{
  "num_key_value_heads": 3,
  "head_dim": 32,
  "hidden_act": "squared_relu",
  "norm_place": "pre",
  "rope_fraction": 0.5,
  "learning_rate": 0.00421,
  "beta2": 0.98,
  "warmup_steps": 260,
  "schedule": "wsd",
  "final_lr_fraction": 0.02,
  "batch_tokens": [8192, 16384, 24576],
  "max_seq_len": 384,
  "doc_mask": true
}
Each number is 128 + 32 x the weight over its row's rms, rounded and kept within 0 to 255. Layers, rows and columns count from 0. Numbers have three digits each. The size before them is the row's rms in percent of the matrix's.

# q: layer 4 attention query, 96x96, rms 0.114, rows 37-73, columns 0-95
# k: layer 4 attention key, 96x96, rms 0.102, rows 37-73, columns 0-95
# v: layer 4 attention value, 96x96, rms 0.109, rows 32-63, columns 0-95
# o: layer 4 attention output (transposed), 96x96, rms 0.267, rows 32-63, columns 0-95
q37 090:166169090124140150113158161116118123105164130142126193135211125210123113148164106136160107124124104133085100120205153073212156122122093124120122166105126089175150130161121139152133155130178119120204125109171150162140156147159129159066092182078090156128098095122160159135113154168121157122
k37 091:147094151133176154089121189107112057161126105154143127087137107137110165087150158161130197164164095111092106159159192168108106131123113136145160129155055096119139101115122145171104116175160097111131126084094130180091153202070185138127122108190128114142122143104111161186151090166135086119
q38 090:147176143126141142189123105116183114110116102088109108157103110140139121137123118168129131114130112123188108169132124114138139096119129174150057159121185096181104122153133145199144125124163099106095131160070176036168191115082133087155133147105131115152153162173109109073133106065200086124
k38 103:127137198140098105155159123130116080108089182091127168187136130133088143132153163162104107127176097189114136078075052193129120145194164121130145155144144191139107139160140085112111132093142157115157150135148195066107138107106138089135130139087124083132141120189171164165168144124123086142
q39 099:140147129169150111128134040054173113194127135177148169089128110146111119137154134071095141133147149135105122100072151156113112113132172116076084167148147157101126128084159137111093135134129081176110108131123089154139073067156189138099146180097163124126072177156139120102141069154172163157
k39 087:121152112155171052143107127102155134100087134185125124122150225098099108129149136155156121172127097122100069170119106145110116067124126156101097102080143138111125157099139103165161112144043151135163095134198088185156165127080102121161123118094111130127107173130192128144192124107162149158
q40 125:138112122154195106111162143168101121091148110090132087075124063176137135140184177156094148098141094124115181167188092157089134098100099091105127077165128109117095125101176051150107132173134107145137180111108124091099143147099088090178133065140078082155129167148132161102133113142116116079
k40 113:076072168154220133130197114210059130092151155105165103110088116155098127151177178135104106090130112099078186172167096130101134106119107123066116118147095112134150099123166080122117107141104146125100147099116094120102133135133108074171138068170120116181134162143106153092147123124120115112
q41 099:147137112064103138107112109091114121177087107130103180181152176079139117117096056054154122129096169127133093090113176089182145171143134095142125154090091138145156113174095162115158126112174132125147088172167079136153143112127181158088099160125160163076111055099139100164111142145087112135
k41 116:148167073098083119175089133103165094181082086140124158156189170078166117110061072130197177116138144142182097104133179117148146169119156133185148129169170171131110138174109128129134161124179131132157082174155139138148126139158169179098109140095134133080105077105148092146114119143130158131
q42 094:158123127107082158152080111082185152165074112126138167179104162099153126062084095051156114077095159150142104070160174112162186135155154072144131126074095138145163132176112192118173121109138121089163112146123107138184159145150168149165125125130102128099149101118167088143085149142115106131
k42 116:182151105080076131194129118132157106176139099130140149190170186076157113117094106103191146131157189139163119076099166115191180173163172157181133169117201144159110143175122176123114161133177128111140111135168135137143092108165143142115062160130120157108109091124137106128128151132150134132
q43 080:113192187162151073183136145160123082122165155094129120101140057219109127119174182171110135135180095120096121159143102151105131097142146168118108150183153100109115112093179112131106129119116091150097173098117182096105115156107126098163127150129099106136129215152096143074151107093158153121
k43 112:157104162170168111087113129159053183099124157143177083088072089188087176142167158167052115118133086133075146144155086157062124088116105120095092107123094095132147141059147101148122122148076133137129131118103136101092122132098112070152145099142090152156124183139106151126157095135164120117
q44 103:123162107097114171160072098092128093187141124142134199165155167090156081103064065077145128153127140099133109113090212113175148154142155118144122169096137164124138145158114182110157130097137127108107061161160088164128131114132170168123097175130163152090091090096114143175098122117135174167
k44 130:191165071080093119160081111100161106176118066138127155147148188088169093103049086107184159157125176124178108103111166091135164154140161156161133153118136160139120118158110155130114130135169123111138077148159113163141118119168145178106121144109129150096119060068159111185133143150147165172
q45 087:118127157170135145195120132095130160118168164139158105115155128107128090150131095133113146162127093123171121160111142143191123105131169129101177132188188119167118136065159120145120163070076102199113161111109138085170171111150173111138151126122029128091097171149121174131137132148181171186
k45 095:108110145155109121125180099111142123054126146144089133149151118151120135172187121113119088121127115062097107068130111110133134123087114071126195145091177179109161148136145115118142073107131141177126152129125128111153152086128178126079107157198112075118144150142229111048137083158137104108
q46 090:160144086151091106119124171135043142150123146126106138117055120084143119165149102115100077125103087170122152124086125092065101116097107120133061107110114145153078104104078106144148139107158152067088085115153149162113156109100160102155190143093132149182114141097167091159206183149138149107
k46 096:177122102107142148146128094088133132182177122140158187083102185137149126066107152121158143132148144087103092144105167129084164160190131175158163099070113203156120135116185146152113178127169031108135132102152108100116162112144111158121122146120170131124118126109138125200144109172159185140
q47 129:108092125046178122091224126127132096113113130106134108074122134136144135147129155198107125073119097125118073100109112156133136111108090165098178127147105127135134114131183096155127146168146130157193168175111144163128149162134175088097048101121106081127165109096150091117080083170119085109
k47 093:169138096187143075093085145163067119096099137149100091093153184100120143162153145125123079140141108201155138131126099148161096108114135199076158095053109120156079139092126072111127123103081167137098124147131164112158109151143094108157097118077138155109058167130105141120141203136151127155
q48 089:146101122096115107073130113148160178107175159132111131102171097116118118153155053129131096125149158163129148144129159131128019157141104146149126170137200149133080086127164179137154117099069114156139128090152115181120070107152130108119177086233118156115095088150134095122108110127104135149
k48 094:136095079155106225161173085107180089147159120184092156145127132094150138116082140134150081186137121145137113127113094041117136114090058177108115146135112144105129122111152153153071107100150077091086141132114092146126144137122188204148097114121124136157134106079113108125153149190122155134
q49 085:158140111151149205203090096116172133084170152173148138177197158141109130125108093146095108134157123166106128143171114095134148137160159159165161140135086096175172147147099127129142138179116063097088143145143158098174121120141167096115132125163083141143092166128217157127064137139106082154
k49 085:106139191109094148125212125111130101113078131110127147129146129152119135204192104134135137167111161081065098069055101219110107145168068141131131151128175096129098117107170102125134109106161155132121145124113155104112167150142162127097085138146038101126130140149175125157124150163095118140
q50 126:149093071063141126094204153127145123100151131116144098100160081099128132136092127091148127155130145149162114145100106115178088135138150109150169153163171094162102055173111131101116139130196181190113082103123093167115068131150183116134091098109108075121161117113139085096164145205092113134
k50 081:107087126175154161122166102155104103189162094199083187101134025164143139065149189068152123105112110105131100123135160127100087115130135073116105130103110101104114092110125112214098103105144139134124143107085106108098137112086112160116146173141148111119182160090132131086154098107129139085
q51 086:125138147196107166116095117096103140166100177118184143131141194135185137146126159157154109058156146103122132107129153148151182127120163182082137155106121173102100124060156183139152125090087146157159156167146141107187143124127094131156100179108082158119083145163104143111176147053167129169
k51 092:063164101154102117121131159068074130092095160082186190124172165108106077174128116162085143126151135099109147153157106123155081111091145095092082169120125125223108140111162132126139091111146139158123071104119208136151134176093098109151151117127104145152132170166103135150144141122198146114
q52 083:141141086104184124095154156138103127102132053134120104073094111154127091122144077077140135118111069163142078162166124133107114128109080024134109105126119090158137122117086056130114098078150107149119125148090157160056165150123098151130112130124142084133096121100120178149110091208121143083
k52 094:152116104112154105085052129211132140105148122115153152104109180107119127079101108143102164093129102209175125141159121154091147162126141112115156063141127132063155173154116151113077131150113108142189144112124099103112149159075154133089152146127201167132106099164079124117142072086124063135
q53 102:056066159123136085116141136137117148151150112205089128129175074141131117159130102079147165100068121133119093170145113170148087133138133069141094126072154106120135165085140134090168114131108068081133091104147107169117144131123086176122142170224160102135139153111155160149094123089087168108
k53 082:109168158097126122133154063145150094141127161114138111113083150071133073137095104102138163194091146149122131090143092067164120149169127107083140135199084105081117146170065170118114102118089081145121106105133063170123161099119158119124080179164168122185094079167158122143087113139104133099
q54 087:151166139179136106145129145156124144100140141137172088157123181134131024094108133155113168067211137110151136168116088117094182122120158094099192141129168136099122127131135089084116148162127147156127170159122131067150111118094127106123159125147150096177115170207170110075111075095157112118
k54 102:092154172154106127115107186121149148103132151105101133191117130059118046142130087168076125119123147152149172124148086121159112137176173119135114118135183174196146174123152106085176121079062135173131142184108133127153147136115104099141190147109102100113168131152155097080092142064111151154
q55 113:097146165129094080103105086094160129204123131110121166110166085125139151178093143093116143181102147112131125109110163192176097127167149143127065171128175142119105127075117183129107104091092138103116108133124109120142117082149154138172103183137149149072088156177067120064166120065166147150
k55 094:053131155136154052136110098166177170171130136129101170153141139123111135069132140117165102192118056121135136077130111146107168069074119116116087159153141114054159142172068112131097099114095119136085135074107109099177150115118192121143162130187145085154110151144107131096161154146121118129
q56 091:119059184112083148125149164145028153134132144122120098136089137134109223163116176147148148091105112095109134148121090101055070155136111105141176080109079119146133139099137116161119129161117178095187141137155172137127121124139080101119133088133138148142185139100142116200072147141114133142
k56 103:158112059062097143190152120089135127125147117107153096063115131104153146092105096071132108092111149087113137143151176032140143161160143117145162141092080164165146136107095173133184159181145081100153130092143103164134129153153122149108085122106127173111111096099148159162088160203116127107
q57 093:104118150097082146102111126154081133158112110141137088128082108134147165117136144192052104095119160159152079123091094147065100122130172162132154159093059143141154094121096101097150085168152182113184139150116168081103144090103101113190142121140164141106125131140128120127157120049120041094
k57 096:133151075083111123174152157126080159147106119173181125148092125103164122137131124085128130148195077122127134144107158111157144129120126171144090109115119197219141170117163145069156129117123093094086109147060086104151107160141151130175135117066150145102097171137090102093116183194126163165
q58 105:073078153176170119139108177129138144092131130140134120111156082128115143148157144147168127109070117079117129132108074180129134138139118063107085165154109061147138126164139173139099085135093087159126133102129133222119143186193111181100131119130105066127132138091181160119085121170095106074
k58 099:107122168126145154105127088130192097183159106153120149148126150148100101111120141156149181138100162109103126161192172119139096121130070111115091101164081107066113077137145155201110122157130145118193153089168073164069148121082155145107102165136132102147141068170096159122086088065140092123
q59 109:095138181140099051091053116134121147169117116126110163119067078110148172127111138081118097163073117104111159105092156182067117127132147170205074148142095139135094135131131129113132072103118149086104098159153061113112146142103114100122127111167203133101117123146068117132156126068147144126
k59 098:136153136078122164112081082184167148207158072146169168172120165155101117075100140117168146185152121111134144135181166083125164138122142159119058134153082160119164121131151159159097098150141103096134104097109085123069127082137137145159147112132188155119094106125030134119129172129142130139
q60 128:161124100072127117131131124159136117098138124144084162129106111135109084122112156137134158103175146145134157179099091122066107152157125092132146144115136030143151115182080163122130139172142183106118103082150083223069100112167170181044137130110144154118158144137145119115128146137061139082
k60 090:176164099105108127063082172134147114154130101159164112148123081105154122146114143131105154129131147176131093162111142105180081126180149195139120123127100096183145142117125064131167129111076153069151072123118028154138129142133104124135150090075150155058100124087081135123147186128104140171
q61 091:141091066132153153097115092108133153117197077171144167114179097153156057163143063110135118159122122185136070126167123127161071117164146088101154156102134090169174097114075122103140111077115120124140129079129100189142105111151166167154151153127131164092089127123187162069152137156109145131
k61 094:085104159156136170087162164135143148154141095156133112090123120122138110110123132109083160200051095113162101099106133145110087141061081108105142084169105102094123178127117146099052107075083068145059143114072063141172166164113181131137106136154164119123098147134135106089113104125116113109
q62 109:113125182141107088109092152129128150121126121160082097147095072131093140104145131118103136156105134135091188164121078142071110145143124052169071104101133106071128208141124092105140115145122112071136105103162148124103144120121091156082175081192183098172172118100133093174099091164098097088
k62 091:126159068112101156157135069121120094143162098147139140137107175101113146121100110067145128143097179151149108132161193082175130150202148175115124092134066125143124089149128176157166145159109082123147106120145048112070144137135127182140098159044164159134103140099076163117102169136135156134
q63 118:143084076131143159092137177138112137081136146079146119090143151109149114127152138155136122040102134116104165112154155057182172149150095074165151085193149162103113098137176112118118155125101143165125131193150127180174086150101093112146130083122096125122139119095218084156151121140085093148
k63 094:125119048175090193112173126121191110095137146076099146181101185151113121101122098124155099165149187131186140105170120143167090142144118166172118158152123140152100095168154153092139153138178133198043129145140172170134098182145130125089093105148084139134129121106152106122112139109111176141
v32 103:109107133119168081151155162146153156114119123133164088095084139123129091154158110146118157149073141111225089121045175149109149133197126155099131148105114120090130165150158118127117117185183103103099195173123108178151156126146174132084146115109180131111152159123150126133139056187168152102
o32 102:178118104150170141108144178159147184100091108152136124188180134133096100172141070132181136166128079155200141116061100150130098124142066090114083169190120118130154123148131134132165109171146088150103165104112120125129073115105137088178067130129203145078116137123119151159104140148109169144
v33 109:123134189138163146154086126131170105092130122111144122148092142147126134126140118134121119137109050178118117143089173078147102091154141103144131092139124131090165211197073094101144171094146119153200131155151083139131087181112185171115177123191185123098115133099095171152139136147073133162
o33 106:130154105143167148145142151161199151143161107124084105190141149157101092196146159124144107156125085166174118084081105052108141107098128099161142138119116090113133136075139127128095151149173111100169142151141131137127086112107146119071140152117158117218130051123137113090210130174079116130
v34 125:111155133118130163107077056120156108158172145130064146147165102109111101094112127169145135128064119084114201113159160085148104095146090128104126080139087124116080080118163141169159125062140077174134141127125098096126085100101147113121070091139078084126141109129075145087151125069124183164
o34 119:169133112123142120125093131103140143199148138138109131108054194105153147088142118190070157123108110103119146157140181135148126105127146111109144126045110059143104146123122090173124096117200165145093126189130088037133133117134147186078115116125115096122164104138164110157150099123073133173
v35 113:234139070134112117149122102146158152144156077106094163115078105146121139075110173139127165166140141118193107133119099155100131117140118141166099114151115105073123123148099122110128126102111166139133123113160103165134130063119133159131189116140237158161120128173176065128134057095093104118
o35 112:117102136158055154160147119115099145114163150128080110124182172147095157165136145208106134166122159117137108131171076156106100128135095137159169169167129071123189140182078150130141127182119101073157153132113118153108056103115157123180183113144196140139151146089173089110097151123097113157
v36 105:114163134117174089070139080115139097111152161126172184162149136159117123161132192147161161099124080131105093135113084143166101127199141142097060180100197144168147134102142103198120150095147174149113067137175172161152145131127110115178103150090087090134094108125150115170184141117136143127
o36 110:132183116101199112104107124172108096190114155083091118113137152089186099151130163117131122099093127119121093151185138172106184133157176149157124113129118184131103208107185108120157129128103110085091138157141046159108135163102161106167124091121153062141115123147089133124174125119110061100
v37 122:153128099120139142142163110128138176127128177034178126096104128116061163160081114077127103110124124097148099097139192132106127136079134188142158125060126117164133086050092151125109115150134096140107154110064117088127083128176108085167135106126108192118141122138083161128131159180183143111
o37 118:114136134152187167118183117089148125149129133129224139101106130079129094150087158053174092090146133137149169152106127081129119142130130110108116136108166099078081102153118086114172153106118147147073119085114104127122158126134079144093158097146110190079126169159147178132048142099179170114
v38 110:121119171145104066141094143113143127162131135162083087101131173172125107111094124111081057124140154126097181141122115098145090089111147113155180086040141174171099169105118094088132136117162088122114077119133132062129112139121099124133090151125133155094118124068067090111114190160096198108
o38 111:133108132157131086117160101038121130114146091115140109119157135129115104115135235039064122155133189114087089128167133078159127136115126104138129103119152126117142119072125084132089134102137148154137070132129143106131124063161102181055096146128083107153092062135130176119082133133119139132
v39 124:145126123115123070161121098237157156124101162111111165158126099145123122156139121096116091121112096141122160049133119150123179141148147121143109154134095158111171137208080102082144115121135158052115138153125113070155148157178111136156149080113143152149144182211135146119105168146101070162
o39 127:108123120099128127142146153163098116109129161106113124148145064137098064139137137080088134159163103136133201118090117114158128152121098121114158120133198165142094101189149122090142186112140084106195145120136116157108048093148080144116179126087093127160144188060156084076087085159108155123
v40 125:121177131146128104108101122135125089175125089177147135148177148144099160125114138118165175144187100090099139169199176163182154146089169139112093151112148110122100148073153138119094089107122177086153117081168162090103092122166099135191175141141151122154083138132060133142216106110128168120
o40 116:123183122092088093180131141147129122183136162142136119131102173090148160133152116124124148108107214126147058127126175076145107107116177152120150150089105171071143174145125108118127090113114101103099133095112176149098124104103129138174206097113172120168171139162107138083159071042141092120
v41 103:095160143095212153122136137127033105145082139170183055121124179123157159152129083104177139089140095108121089083101125062137130160119130109107096099101125130151191130098113113133133134178129094138139161125136074109077186159100118112120125142129115086073124134057148143186118152102123139118
o41 106:140145079163226123100133140180158155152130121147175136094096140113134086113120045118219134081126109184132115069119152111105127160123131127085103120116131160115144120071156140120089120138129135185171159073139180163121177145153163127141108142110139116138138121170137205160190165149132117126
v42 117:135136128160134150138132139158115136151163102140104074137110102095120140091137085067139131083075209205171213169091160119097079192179149114144180083088099096103148115139122104106108140138101118144080123090135096137063098131129141189079100106178132133137105162109114159152131097131147131149
o42 116:115128147110103098074135105103134132181126135181166163146102096112100145144111090213144133188132119145115145084109112076132066174123123147106118171212154104097152027087097163125081120127121160126136145141122126104126129093126154183113097166185104169108088122096189174129152131114141125154
v43 105:145097133152114130145155140108135170134105176117122173113168091184103162121084140116136102089109109079113150109115112134091138103180115154168134163152078126168137049118110128184193179106097094075075116122089142171175091068084116144144160126097082118049169125129157158122131168123087086116
o43 106:122098136164111174106116160084118116132161142152172110100159083116156084127114105048095059090087136148139166146176144232173133107141136135118144078103122084153122108124139127147121126099121101123143115192088070132128133137159061142117163146144074069116090179064147144128123163125145131169
v44 116:180138109137113117119149152147116095142152091103111123176183131116183160099102112091136165142130116088121140158115190153109135118128192133161098134130122156143100103084141093105111020157102165061083118101120147079151108109109132119163173074158160142130099196115111141095210094105074107117
o44 116:094142117087086130144177140123114114118123156186121121162081194119081125121129085123083141130111150103150127131119167130189035139098149143111153143119136170080202136142115101112144124129122121150127112121123154148129082035121127138160197153149197123163123221130119139092173143087140099157
v45 130:203110110056151109103131135140121113096124135067125100155167152093132122184167105128117179072153130124167143094142142097119144139150141085096125158163086143161092100135098135145126115162170106166066102148114214153155093173102163111125125100122061144156198142122198115115128114127078096087
o45 125:088130103104174094119106158131167130102123115128130131147110087099092151142113070111130096137111073102150200132131147209124133131127176089102143115176153204163098147141075095133188135160162189145106143139176101138152115140144175108160121169147128152110157187171150095168179190130186118118
v46 106:206168060111112135098139130121096156112119115129154111120070128116162121129138126127075105105124136147145094077081187117077117103185104133144147112109160121141136146072129131114124110136159070118110154126108109152173125033071157062128167178091160159108148139131181125114171067094144189124
o46 105:148091097176144173083158119094139179032138086169103117115122202130120127172092142142140151101114167163174126133118070138135095127175053108139091106139146152128107123138136087098145104168096164138071151142084114118104120082156109125141126129117118147074107140108154151140097230114088137165
v47 131:121172088168096119121165039091143118161128125150091169101107198136132171115117164096158158130117078167115096127098144131091101104146149156148079107115107186140112130124092113139166140069154052108095133099130139096151185121071117136154185154169158081154123135075177111161169110156162096115
o47 129:149173109192086145117123143129128123154121122150065136094071174138085136140136156075119136133104171161119137117170150112155178130157079126177135159147080123102173192115149126142108162123156053106148171171091133151165092121144130198151144122127165133134126171166162155122114173142109024165
v48 120:141127169054181096101105110163123140110135195111123095119131075113148171140118116106149169129130075043118123131121161092142152132144114197144160159141161122155139119120161092114178144126117157142107105164120082116161080072121197073133115122130129080065132152111129132081117195119068102174
o48 122:132130102093171120092145157181158144120124131185119085121156186092173070138129049104142103080121046120153181147142117157100116149095176113103133154074115077118109125147181130107111137114141137130130080109132063153110129106149155092087163181108137049146117166133174139114183156133152141159
v49 106:156153137090107064147129131184130159083126097081185087149081059113112156140153138100148131088095153139225117105115161119126151157169113203148170146124162047186182165111124099109137142144130108109108133171087108117179134134117161105144112124164122156127105132176084145142105100146164123165
o49 107:136097129099146141069165129144131149123130133128163100111183094126129140154106114121167142143147087160173246165067037095101084193181134135163106170160153122116091109155133122100151149107096125103071142128149114141108111080146124131105140140092128138100088118112103130097101201104145166181
v50 113:146124111107182104164158107156104147146148122120109120139096152172124088123109137088206141088113076104137152146086137123108109062133109144064100119054082114132125115194072152120144155131135118144184178138188052133133125134137134181099131119153177154146157130103117147199095146122186102075
o50 116:145156097158142146144167131154104157166174101096170112143125132077103080140120128098195129131146120173163082109126124097113171107089119080137185146101093104161153099144080113152109144143204080123178198181155112148123127122093144179150130141143227130142167101155157143164113107158065132121
v51 129:085089123135162161126109134070153062135123074132077139096147099115071131161154128110108117178103131118115140129156125162177153154124124067092154135149153175151142143070156126110071099110163073122071134148036140150118150157180139136133137077119147101105088110054131114076131095191124132159
o51 122:139129156120190108133142104130194129123115114166096145153121174144100153105138086119145111168080120093137165051152173158148080131096107127087068135154144090126130178126162111113185115044094117150108135092119145122181133143132141139123091098153110172146106065141067130154113040130196117126
v52 104:138114145142108028138154166129102163126099094164133135150116110152141092134109158156138104099171135126149205161108078124150119097187097139124143131077105141255128135062119131095137151100180101097112125110133132109137113191168100149162152107104136128097103097118079100122140109126151167162
o52 104:140087158136148111117184137082076148147165125112142107095128096090149119142124211056100110160115177135126171145150081146160094110119141096191143132136138151192133133119083089130137095098107110149118139168148154134103126079158085154136122126065100096117069025113085166126094134083154108139
v53 123:074084186114113133153161110137147104111139162130130216102101084113144127140112141136155156129110077081126092129096138130130153113140070150131113144184196124100103156158197144121104100132114117155073086181039122098177177141124171076120096129144112097123090132133112152071110175152125115181
o53 116:167138125111131150108119129196142113119095144156083129141102163141128106089128089099129134117170061094136162146082129173074150123124110139151129117125066078120115178159176128158150133096093122092104064115147070096178115140104127103065107122067182066154105157169086077110120081190137101154
v54 113:194175079135098154144110096145157146057142104102178117120093102103118109115121164170103143128151154185158118152171093105121140114102101140145146126096200111073099172126153130117155134145128146191155145151160135130123130056143114115199102207122149149154103069168097080109080085110124169137
o54 111:161138132124101147163130073101147125089102137088132081106175163151170195145124205209141144099135164112122107183121009100089153137156124097155141158127156141123101156160104143102136109176107152054077112114131119112118133111153177074141106101099142118117140098116131093122090145120081157114
v55 109:082094107140086106155237094139174122164113094146080145079104141126136113093134143092165147195134131111138096132127151157117164118088107140169135052159094121074072127133168169117115085189118115133123140117092111140143106108175142099128110093196181101136178141123136092115110098188157149119
o55 106:136128153174070134176178130146108108141089103176114141133142157163049205098130108116132149101137142115150110118117145102143111116124115101176137169133073050135172130203108135179131112144141092141140090076092136077169066141099107127104102117113186140120147159171156100130057090141141111174
v56 122:123157072151088137161084131087126099126090058093106142150155112128175136106177129171099121150135128097120129125138119165182215161084170096122089105151078139162121139113085132093187067124141142077169194125118149095111153133078116168153166114100149133153163112155136098099115096075144066143
o56 121:132112118093058130169129149115115096103158146120096109114149110153113164104137108189061144127108158138104176095097155127181102117130117123133099114091128183160129177165112157128160142118135092189166171124141245181147118097180110143181176123096115161109188155087068117138114154121138153116
v57 126:147155072068149072097074065169155123131150140084101110112112149118049181148102129113155129163176106136136108093209136149142104142113118165105130129137163124160151114138078118118100117096155170141168144137168111100103148110180122145118129131107120221162112148128143085163099203164173141095
o57 123:094157123124189090127142124147117131131143152080146124111150160102124106140104181107181131139167129112120114142210130054053176161134126119111176166105164102088076118157131080099135193109152109111139133135127117180122138173120149196166201111134115170113177134167151100099079123128142189097
v58 107:094159186153105147137144146119125109135102100128143135129135132164195099110133127131110091119140068150145124058132147098131161071125100113127146140120159172170134201167137130099110098069124066128144157192082190040157181205120136124148158121163121069113108133133113176126135075093131128127
o58 108:155133134130136179160140147141136156084113076117089108144083125148119132102149126050093179150135130153153180116066118121163116132151062125158149073106139183139112193084134074112128143103138089139106148144183199090161110092136110121099120125039153126174162071120102143124138107164097100173
v59 135:158094157118110108144151138180154147093134083067145136131102127134125126135103126111118137153164121157135154166152157080134119122069136097137169127150147135126090170144116166089084099107140162179104073120108192152136035164144184110136151097254140137186113123114054150118123116140104118113
o59 125:079141145090118128160174131128146113109118089127132126175111119122088189153147160095121113151137124061156143140078093077109105104065167121178161135157116112115113138159068106162150145151152166060079095151165141106112132097108178083058160136145155165186125100184153088095142112109186081122
v60 107:111185163139189140116097199161108144141091123154206081154147145123138100150129089128143139086087133100128173119114202128136123122129122111064134166092118107169122121098118168139187095149118111062133191125144120150165106161119172154078154142161091122151109138113088199134156094087165081101
o60 108:158160105079154140109117172163150173126136083126193116127062088086131113131142053116190134101120116141188138115065151120153117100088141140082107107107116181122104086120120123139127103135148111172092215183132171104086180073121145140161144144156178134121154136144092187134155118079117143137
v61 124:127086180101107119155167171118121137114079094131138080092129110147107132070133143150164164119166124063144123136130137073152145105079117126131085110102098115151122097144153156123167155187153182128184153113134098196081093136180110152122168123127168065038156084086111074132107109099132095095
o61 120:117104126196102124166180148117140125155114119119177069112189097104155157135122085127154099100118133127158094147129099178125119129106164093164140140092062054191188116145071146147134107179159100167148112082132214149106118141143099091192139177114137087138155065135117137148149106113138121113
v62 123:187087136124116115131130159099137099111146098149101122150123107095081198133121137108129135129214088167138132160136074089147113162133128098143162112177083175161122147119110099106161173094132137155129123118107124168108043195105150165148216093118146114124130080121141121128159144067084063171
o62 120:111093157104127125134112151126170118148165153160100152106158116114114114182132161146110071163098126118106166097158090139106103133108173115167142126139102102164122147093072149102122120120121136143183121147146115191159111138177134122135193154126064168171117069121154098122218145074218049108
v63 113:154070129137130102129187151156152160127193152123111154138160103121129073141111137111126132131111153059178171119103101152137131105200190084115134149092098142120137088139140120127057112146126180142070072108127134160137134158198068167157141093081143127135125181118159145121142109113053119065
o63 113:075136173153137110153147118087079122151133131126149152175134097097134081159115113098057113191115137066120091130136142232130071130089136114103168122188197141147176103148090097118180137152133145112154109123149056140121081112123103100161100127171180144137095140076125125115131071128126123128
q64 110:153182133132086123119110137092175183183150180134192189167154116126152105107081112038148135147141165172144149107085158086134105130142143084177101120093149126096124144126141159082109140114146131126106084153125115134192059107135144120159104161112150147128132130108126094125190153119151220176
k64 106:152130129096077139130122099155123122119168140143101190122081099075199151118057145130124136048110150163197060111148104090125128160179117131202163091171117138130132102166116149127141196070113081129127087139182108125128165164091151108151143125094120118120133088117150119108189120101110150157
q65 104:196116235139144079096035109174122173166147111112111121170094148131134148114101143114112165184154103149097136124117178150165129144146108115103085133085080107078122142151103139118098075099134126087104128142078128128121101136093139161100144103137158147155173156168075089116173082082145137104
k65 098:127174128145097091176203118134104097150095161093117171107165200096158121107079146135165091109129105219139120087132134099107146129081103170092127102159102117157051091127090149156138184073126144181134118120168150057131138096184144102117090124148118090125131127117138119165117170154119111158
q66 087:150161060109113149093119109137131118152149088132101184146167184101207092126099121110116187175111134127155102090112147120205197177131180058144160084128137180104150154168093150094141119105138180125107102195120124145146074174142127133092096120072125100091127114144162125137115106129110134121
k66 101:130194158160125105149165098099137119161094142115111112084166108091119144114101120151172122124124120172127103071099118136091060174058111120124164131157152126112083133124086121224118134107152076146155161151166117102093132038184128120137125144150150079089117133092192144164150112173142088159
q67 089:115121152066162154201140139122192078142141186098138109143096115135086166123126153113172140064141109122140115127105112126105130104167091154100109153117091108088108090108161126165129079184090052109190185100132112137147202141119103149160136136207178174170133164118115139126147122154099101122
k67 103:157115132121140139109115123122119157079144152083181141121095120103109198163191148163095079147143086093118140134142117129106107142107077127127076108104123129146158167068108118113171078149078163138154164036110117130095136090133064069151154106178181167208132123185132102146114130126140092139
q68 107:125161170136157038100164132207076146066138144092123070097107128141081145142165151149155097100190114123112150121123071154116115071138067116128123166158126106105107084081150122130112122147072133123110141097154154129095130155122130080185135126179153157181138178132138113126151075111125065101
k68 092:110111126065127137119133137160155117064161181059189152103092143102116159140147095173099075145126079105129108116132146121133121119114118132121100142126074098168128119054127115137195108183059154082126164066128086149064148087155106101136168124103181167170118167136129165134118148134130078098
q69 100:119138147042089136129094104127132116150117109086118153186130146107173095109069102104117175136096128082130077088091167074144168193128155103140180127106133184150102140171096177111097103086091151071149108127123093151109114151176155168145136124106155153073161072139129088169061134117125139104
k69 095:139146145154147145138165148038143137151085117199152131121187118140176108085141119144142148136155158133087108071143136125063120106072099110143161095122158115090078101162144125136113143135170108152125159183064177162084152100127149147110097123060116086046177101122133127150093113079159141128
q70 103:110153066109106136212162132149097113074077066119079112099099167135113113135136132170136092153172165089118130063113079168127162075161126167139194115110157138124073083120088152086151172140125145151123174161182152107102120153115123107184143142131080167123167104118157125161111150105152088143
k70 101:130129082128129124158163130173108080038147156048132110071093146111068145201125208133073127115165122124110078138137084154096182099109097160130143110119127060164104125071082109183148181141129137153149153132147117125178089125092114124150120112118138145131178139118115105109128094129136153092
q71 087:145169164121062116113068110162119161145143135108156162135066095135182102088125065117142148125138116103155126135134185095063168159112124113175110136140150175131153158191120189129144165110105118035152133088175124122105179137183128148100187110148133127101131102115149168174101107131079156147
k71 088:127126118179115128130099119147122124117102115183060127141188122156166115124180142105218124131193109187139107106075115119136155114111120179078125163092159121136075091138093117114149102169165144138102115168119232111146118133120113107162105142176082098109135158148161093166156154106176072145
q72 122:211135124158136122088059105099188154175115138128103089173116103079166140101148115060097131161086146146121154117166149133078127160151145094150129087105112158060185154144169105113142173110179118108157160146102095107174152071095109179133157118160198135112128120114126099137118097115133106185
k72 097:120148056120161102121139088164042141095095114095124114107170115148160143127140137076142131128188104089124172134125141153096186113079103144091053157098167081133121161115076142133132076182120123183110105129158172126150089071106123103125179147156100127151131157167106108068125076105150107092
q73 089:095085181128166152182109140130124083150152176176182087159153097150099132145170160151141129090170110077086166201164108123123095125125098161067089168184101129133120155076175138166134120129099103161133102074146157114173182123136111112168153129174078115167109159115099150076146151109143099119
k73 098:202080077093124133126154102125193181164154079143105183143098100092113112119146110096159118164135142073163129097167118123147147099206114121174148147085111198103160130177102095112168137176109117109130141141093105101112128102103088218102145116119159131090114097131199130127148129116095138097